config = dict(
    norm_place='pre',
    qk_norm=False,
    learning_rate=0.00574,
    dataset='wikipedia_en',
)
Each number is 50 + 10 x the weight over its row's rms, rounded and kept within 0 to 99. Layers, rows and columns count from 0. The size before them is the row's rms in percent of the matrix's.

# layer 5 MLP gate, 320x128, rms 0.287, rows 121-129, columns 0-127
101:54 51 55 45 66 45 45 53 54 36 57 45 27 43 76 44 40 49 40 43 62 64 41 33 58 62 66 52 54 37 25 56 41 46 46 49 43 53 48 59 34 50 50 40 51 44 49 41 49 52 47 54 55 35 37 48 43 62 52 41 51 40 50 46 60 49 56 49 45 34 63 60 56 62 53 55 73 57 50 68 45 58 53 55 21 60 51 48 44 42 56 51 62 51 42 52 42 34 41 63 62 39 56 48 74 64 46 53 57 48 49 56 46 48 33 38 61 45 48 75 49 40 28 55 41 48 52 54
103:60 43 42 67 43 30 48 41 52 51 47 43 57 40 56 56 55 38 42 43 45 58 46 41 57 38 59 56 44 51 45 63 42 26 55 44 54 51 48 35 57 57 49 44 44 57 44 54 48 72 58 28 42 55 52 41 48 49 59 41 57 49 43 45 45 21 54 50 46 59 52 34 65 64 68 41 41 37 34 62 57 53 57 56 49 61 75 43 49 52 39 57 44 62 49 52 71 40 60 55 44 48 64 60 48 41 26 61 28 45 64 51 43 43 36 42 62 67 50 52 45 52 56 56 30 45 52 46
097:66 46 52 49 54 57 54 31 46 44 52 46 62 43 41 56 39 45 41 61 42 51 46 50 53 54 49 50 63 54 43 55 48 60 62 55 64 57 44 55 35 50 45 45 49 31 65 60 52 46 53 62 32 45 36 40 61 43 73 48 52 50 49 43 50 53 38 47 51 64 48 57 49 67 51 44 58 49 57 38 68 67 27 52 53 44 50 21 50 38 48 44 52 31 44 48 52 40 52 56 51 61 44 49 21 38 69 39 32 42 47 49 62 66 54 46 64 46 74 41 65 48 41 44 66 46 52 39
103:38 58 55 55 58 36 36 50 35 56 55 67 25 43 35 51 54 59 56 55 64 71 59 53 51 32 55 60 48 41 45 45 38 48 40 41 45 43 52 44 35 48 47 49 57 45 52 64 45 49 59 52 54 68 50 43 43 36 35 47 49 38 43 41 47 72 57 52 56 57 29 56 35 28 46 79 36 39 56 42 53 55 39 48 41 32 52 48 37 50 51 57 44 46 46 51 33 53 50 43 55 36 51 50 47 36 49 44 49 61 47 52 58 61 47 51 27 70 46 54 53 65 47 68 47 48 69 45
096:47 39 56 52 65 55 64 55 49 58 52 49 53 62 37 37 31 33 53 45 43 46 50 59 68 39 51 59 50 47 59 39 55 46 31 34 47 40 51 47 70 43 46 60 48 41 64 41 49 43 55 71 48 57 53 30 52 53 51 37 39 56 37 40 35 66 67 63 48 62 62 43 40 61 50 32 68 52 54 45 56 57 48 54 39 44 60 58 55 47 56 22 71 62 56 48 52 47 48 57 57 48 55 61 56 46 51 65 70 48 51 44 56 58 69 44 35 44 39 51 40 48 33 40 59 45 55 59
094:48 54 35 38 59 48 53 56 31 31 51 47 51 38 44 53 59 61 45 47 45 59 49 43 51 44 65 58 35 51 54 52 55 42 36 44 55 52 58 46 70 62 51 69 63 59 56 49 59 39 55 72 50 37 67 42 43 42 34 34 51 47 50 40 57 57 70 41 49 39 64 56 42 50 44 72 43 45 62 54 55 51 57 66 49 46 64 46 42 77 51 49 59 51 49 35 48 42 64 41 34 57 59 55 50 44 49 67 48 32 36 58 55 51 44 48 51 60 39 43 63 31 70 65 48 52 40 38
101:46 67 38 55 71 46 60 45 39 51 56 38 54 54 54 41 44 53 73 68 54 32 44 54 69 40 51 42 53 51 38 49 72 38 72 63 50 52 60 50 49 41 48 42 52 47 22 42 52 49 49 41 48 46 52 59 47 64 68 36 71 60 48 51 60 41 41 67 51 44 24 53 45 61 54 72 37 37 38 58 53 45 66 48 64 50 52 51 46 60 54 43 47 33 40 53 55 65 57 54 65 49 44 65 50 44 41 54 50 46 55 48 44 58 45 51 53 67 59 45 44 52 44 63 41 53 43 46
097:61 56 32 62 79 61 47 40 47 44 49 44 40 47 53 38 54 51 60 44 44 60 39 60 35 53 55 59 40 54 53 28 42 60 33 62 41 72 38 48 47 65 49 45 47 44 48 55 57 58 50 47 44 43 53 50 64 37 58 38 53 37 44 52 51 50 62 37 46 33 36 49 47 53 60 62 35 45 47 41 58 37 48 50 46 43 53 63 82 59 58 58 53 51 46 58 39 48 52 42 43 35 67 45 51 61 59 48 16 40 33 38 54 42 46 43 57 54 65 50 46 51 46 55 53 37 43 55
098:73 28 60 38 58 54 33 47 62 54 65 45 51 43 34 47 26 59 44 49 51 53 42 46 54 37 53 61 47 58 59 52 60 47 50 59 35 48 43 66 48 39 35 29 59 61 47 55 37 55 51 48 62 49 42 54 55 53 45 39 59 55 62 72 48 53 53 58 44 22 43 58 46 62 41 48 56 59 37 24 48 50 43 30 55 50 43 31 58 64 38 49 48 46 42 44 49 60 59 51 46 48 54 57 48 47 69 52 53 44 31 60 62 51 49 61 47 63 56 60 66 48 56 44 35 41 56 48
# layer 5 MLP up, 320x128, rms 0.261, rows 121-129, columns 0-127
100:32 54 68 60 68 58 60 40 56 46 38 49 46 63 58 61 55 55 40 40 41 48 44 34 40 54 43 56 53 51 58 41 35 43 61 60 38 56 42 63 66 42 42 50 46 56 40 67 46 65 56 48 48 60 53 50 32 67 25 52 43 44 58 47 57 57 60 58 31 47 61 49 61 40 49 46 63 62 47 53 41 39 63 60 65 48 55 41 41 38 45 62 38 44 70 57 73 45 54 57 41 45 46 44 43 40 56 31 47 71 46 42 54 62 57 56 57 69 52 48 28 49 44 54 41 41 51 52
105:33 74 56 47 48 55 49 45 48 44 48 45 32 41 39 37 36 50 52 49 64 46 25 58 54 47 60 45 52 48 47 55 45 54 47 46 67 30 50 65 60 41 46 63 68 64 40 70 48 56 39 39 51 48 57 58 53 34 46 35 53 51 46 37 36 43 62 54 34 44 70 53 43 49 67 40 53 45 57 43 57 44 45 37 45 57 50 54 52 49 36 49 50 61 48 55 46 56 61 41 47 58 45 66 49 33 60 42 59 51 41 35 41 60 49 33 30 48 70 54 40 56 44 51 29 31 52 64
094:52 62 44 55 44 51 58 55 45 50 33 50 50 36 54 57 41 59 39 54 46 60 57 49 57 40 50 43 66 54 57 53 35 57 34 39 46 56 50 56 38 67 38 48 52 24 58 43 38 59 45 61 44 60 57 47 34 48 34 67 59 68 39 66 58 39 45 44 22 36 29 54 48 44 61 52 54 63 73 47 42 47 38 29 55 56 52 36 48 61 50 58 49 48 53 42 51 41 47 56 77 61 54 67 35 52 57 36 53 39 55 49 49 36 51 60 60 63 42 53 50 53 45 48 51 36 58 43
099:51 53 21 38 66 47 50 51 71 43 52 43 42 65 53 44 58 41 52 64 52 50 52 68 62 44 32 39 57 59 36 50 40 38 63 46 50 59 45 31 40 34 52 55 55 50 52 59 39 62 36 42 56 60 49 52 40 41 53 51 44 60 59 54 37 61 62 43 48 56 48 47 61 40 52 49 59 45 46 43 44 63 38 26 49 68 38 64 41 48 59 66 57 24 60 56 47 43 43 49 45 53 56 51 63 59 72 39 32 52 56 43 47 57 64 35 47 48 41 51 35 34 52 51 46 38 47 54
098:60 30 48 58 42 54 57 40 40 41 47 67 69 75 48 23 46 60 60 50 43 45 51 49 38 46 56 51 54 38 47 53 65 41 44 50 47 37 57 48 46 48 46 50 37 52 49 51 57 52 64 70 61 47 53 53 54 62 46 29 31 45 42 60 36 59 50 48 33 49 45 51 66 56 30 54 69 43 46 53 48 34 48 55 41 50 47 55 54 44 38 69 41 54 53 44 40 35 37 51 70 80 41 41 52 40 58 57 56 56 53 44 49 56 45 35 41 38 52 43 62 42 50 40 43 62 36 38
098:51 51 60 46 41 55 59 53 53 50 70 45 65 65 48 50 45 44 46 50 53 54 37 51 54 47 65 58 47 53 50 43 64 58 39 62 48 54 39 65 73 36 40 52 56 56 50 64 44 55 40 55 53 51 56 36 58 33 61 49 59 55 47 40 45 47 46 53 57 33 52 50 69 39 42 37 37 49 37 41 73 39 46 60 45 58 47 41 50 50 39 63 32 66 54 61 61 49 66 33 35 61 48 48 59 44 57 28 65 51 59 42 55 50 43 62 52 60 57 42 23 57 40 63 58 30 65 36
099:48 65 60 41 49 52 56 49 42 57 61 49 59 36 50 38 46 51 57 47 53 54 52 50 49 55 55 50 52 64 69 42 38 57 49 45 47 62 47 76 56 52 41 42 45 41 56 61 46 50 37 72 35 61 70 48 44 45 33 44 38 33 50 56 55 40 58 51 40 46 47 52 36 53 29 69 46 52 45 44 58 55 56 51 65 65 64 58 54 30 47 45 48 42 43 49 38 38 34 30 33 39 50 41 28 63 54 54 38 59 58 63 48 44 49 77 53 37 49 47 70 65 56 58 49 43 58 46
105:33 35 54 47 46 60 40 69 55 45 52 51 43 39 63 46 44 61 41 64 74 48 41 59 44 51 48 61 66 59 19 51 37 34 41 42 48 47 42 69 53 37 65 51 49 49 57 52 47 58 51 60 71 32 61 47 73 56 47 46 40 73 80 53 59 53 49 43 55 50 39 42 36 45 54 56 51 44 55 47 54 56 39 55 47 53 54 49 41 53 62 56 63 52 39 36 56 40 58 39 51 38 43 59 46 40 36 38 52 41 54 48 27 52 48 39 56 47 50 44 43 54 31 48 49 46 50 52
101:51 54 61 60 57 65 42 47 51 66 53 51 53 68 50 55 52 42 42 51 54 50 63 42 58 54 58 44 75 48 51 48 45 28 47 53 63 64 32 60 47 57 45 55 32 52 51 33 48 33 46 53 46 46 42 59 58 39 61 47 26 51 31 62 48 57 57 43 56 44 60 37 44 55 47 51 54 34 66 56 39 29 50 70 57 69 54 55 67 66 47 55 51 66 43 51 56 51 50 48 38 61 52 45 69 37 51 30 56 62 52 37 60 32 50 54 53 51 52 44 31 53 54 49 29 51 43 50
# layer 5 MLP down (transposed), 320x128, rms 0.196, rows 121-128, columns 0-127
104:52 65 52 56 54 61 56 37 31 45 48 46 47 32 53 60 46 56 46 60 37 45 39 48 43 41 54 50 47 61 41 59 48 53 50 56 70 37 58 55 48 65 40 47 39 64 55 48 59 35 42 49 35 46 47 49 48 67 69 42 40 43 64 50 72 64 40 28 52 49 49 25 51 33 54 48 36 47 68 53 53 45 47 35 55 54 35 50 47 49 72 54 67 49 66 35 52 36 49 48 57 65 66 69 49 39 45 51 45 53 61 40 43 48 62 45 42 37 50 44 33 50 65 44 58 39 52 56
102:42 53 63 54 63 39 27 50 57 34 58 43 58 55 64 56 45 44 43 43 48 58 59 43 42 55 47 48 43 40 59 69 43 43 68 48 61 48 48 38 57 56 43 53 41 65 54 34 44 48 55 34 43 53 33 52 46 41 39 48 52 49 54 52 48 50 57 40 65 39 61 56 70 34 73 70 50 36 50 53 36 47 37 46 66 44 53 49 39 53 48 74 51 40 25 31 46 37 57 54 42 51 48 53 49 52 27 34 46 54 40 52 55 58 46 76 44 34 56 43 43 55 55 44 41 51 50 46
101:58 60 42 40 41 50 50 44 69 54 50 45 47 41 37 44 53 59 53 41 62 34 19 65 40 59 42 55 56 59 56 54 53 53 57 53 37 64 46 47 41 38 43 65 53 60 43 44 56 51 34 48 59 41 50 78 53 41 42 45 46 58 63 60 59 46 52 54 49 41 50 35 64 29 60 32 63 60 45 47 48 51 42 51 66 49 47 54 60 48 53 59 44 78 33 49 52 40 34 57 37 46 41 63 50 59 67 40 47 53 48 56 46 61 54 54 70 46 54 51 65 37 64 66 40 48 46 63
097:48 54 49 50 40 52 37 58 50 62 44 50 51 48 48 31 62 68 50 60 51 48 41 45 60 38 56 52 47 59 52 43 52 50 53 53 43 61 40 38 29 33 41 53 50 38 39 44 46 47 61 61 56 65 44 39 45 57 26 64 55 41 56 56 55 58 55 45 50 47 49 43 48 48 56 35 53 61 71 44 64 63 44 53 43 46 53 33 50 57 48 45 37 35 48 46 64 45 48 55 66 21 55 41 42 64 62 33 43 55 64 50 65 49 37 59 57 41 60 62 35 37 58 19 54 48 32 38
097:65 33 42 71 49 54 29 44 39 61 56 63 35 48 66 57 44 44 29 55 56 36 52 36 42 50 61 70 51 61 68 47 50 47 68 51 62 45 49 47 62 56 60 48 52 41 50 56 53 47 65 54 36 66 34 49 57 64 41 66 76 54 66 45 58 61 57 64 47 52 41 57 27 59 51 56 59 44 58 49 56 50 45 54 56 53 49 38 52 45 44 63 48 63 47 58 54 48 47 55 44 60 55 45 58 52 51 65 51 54 49 64 54 52 50 41 50 63 30 38 47 49 66 61 68 66 46 52
096:36 33 32 47 62 70 74 60 34 48 45 62 46 38 47 42 51 48 35 51 37 42 41 48 61 58 58 54 47 43 55 34 54 44 42 71 73 45 41 53 61 64 58 51 57 43 67 30 49 47 53 43 50 50 54 55 51 57 33 52 50 49 52 69 74 48 45 51 55 66 40 44 48 41 70 34 47 64 60 55 41 58 43 43 37 65 54 36 47 48 52 59 53 46 45 54 53 44 38 56 39 41 36 38 54 34 52 58 57 64 47 59 62 44 51 58 44 50 55 38 43 40 41 27 55 54 52 47
110:51 48 56 29 45 44 58 42 51 51 60 54 39 16 53 53 58 30 46 50 45 59 53 44 50 54 35 45 45 60 44 40 55 40 44 49 62 30 43 46 53 48 36 41 52 67 46 43 38 59 58 38 47 23 56 36 50 50 47 33 47 49 56 33 44 50 43 51 26 51 55 54 50 24 30 38 40 46 54 42 57 45 58 58 48 58 71 47 56 38 45 62 53 51 54 50 43 61 58 50 45 45 39 42 34 60 46 54 62 53 41 45 66 36 65 54 48 21 51 48 60 56 61 44 49 49 53 45
091:61 49 63 50 64 39 57 40 52 65 64 55 42 30 47 51 46 44 44 54 65 45 64 60 59 39 65 44 47 54 33 56 49 60 47 52 59 61 45 44 48 61 60 38 33 78 39 38 49 43 48 63 51 54 37 40 57 41 53 56 42 28 39 49 44 34 36 53 33 52 66 48 60 27 64 56 42 59 43 52 44 61 61 61 64 59 53 48 52 59 54 33 53 54 54 56 48 45 49 52 53 56 62 48 47 62 42 58 78 54 51 43 77 37 60 44 37 56 60 65 51 48 51 45 53 46 49 43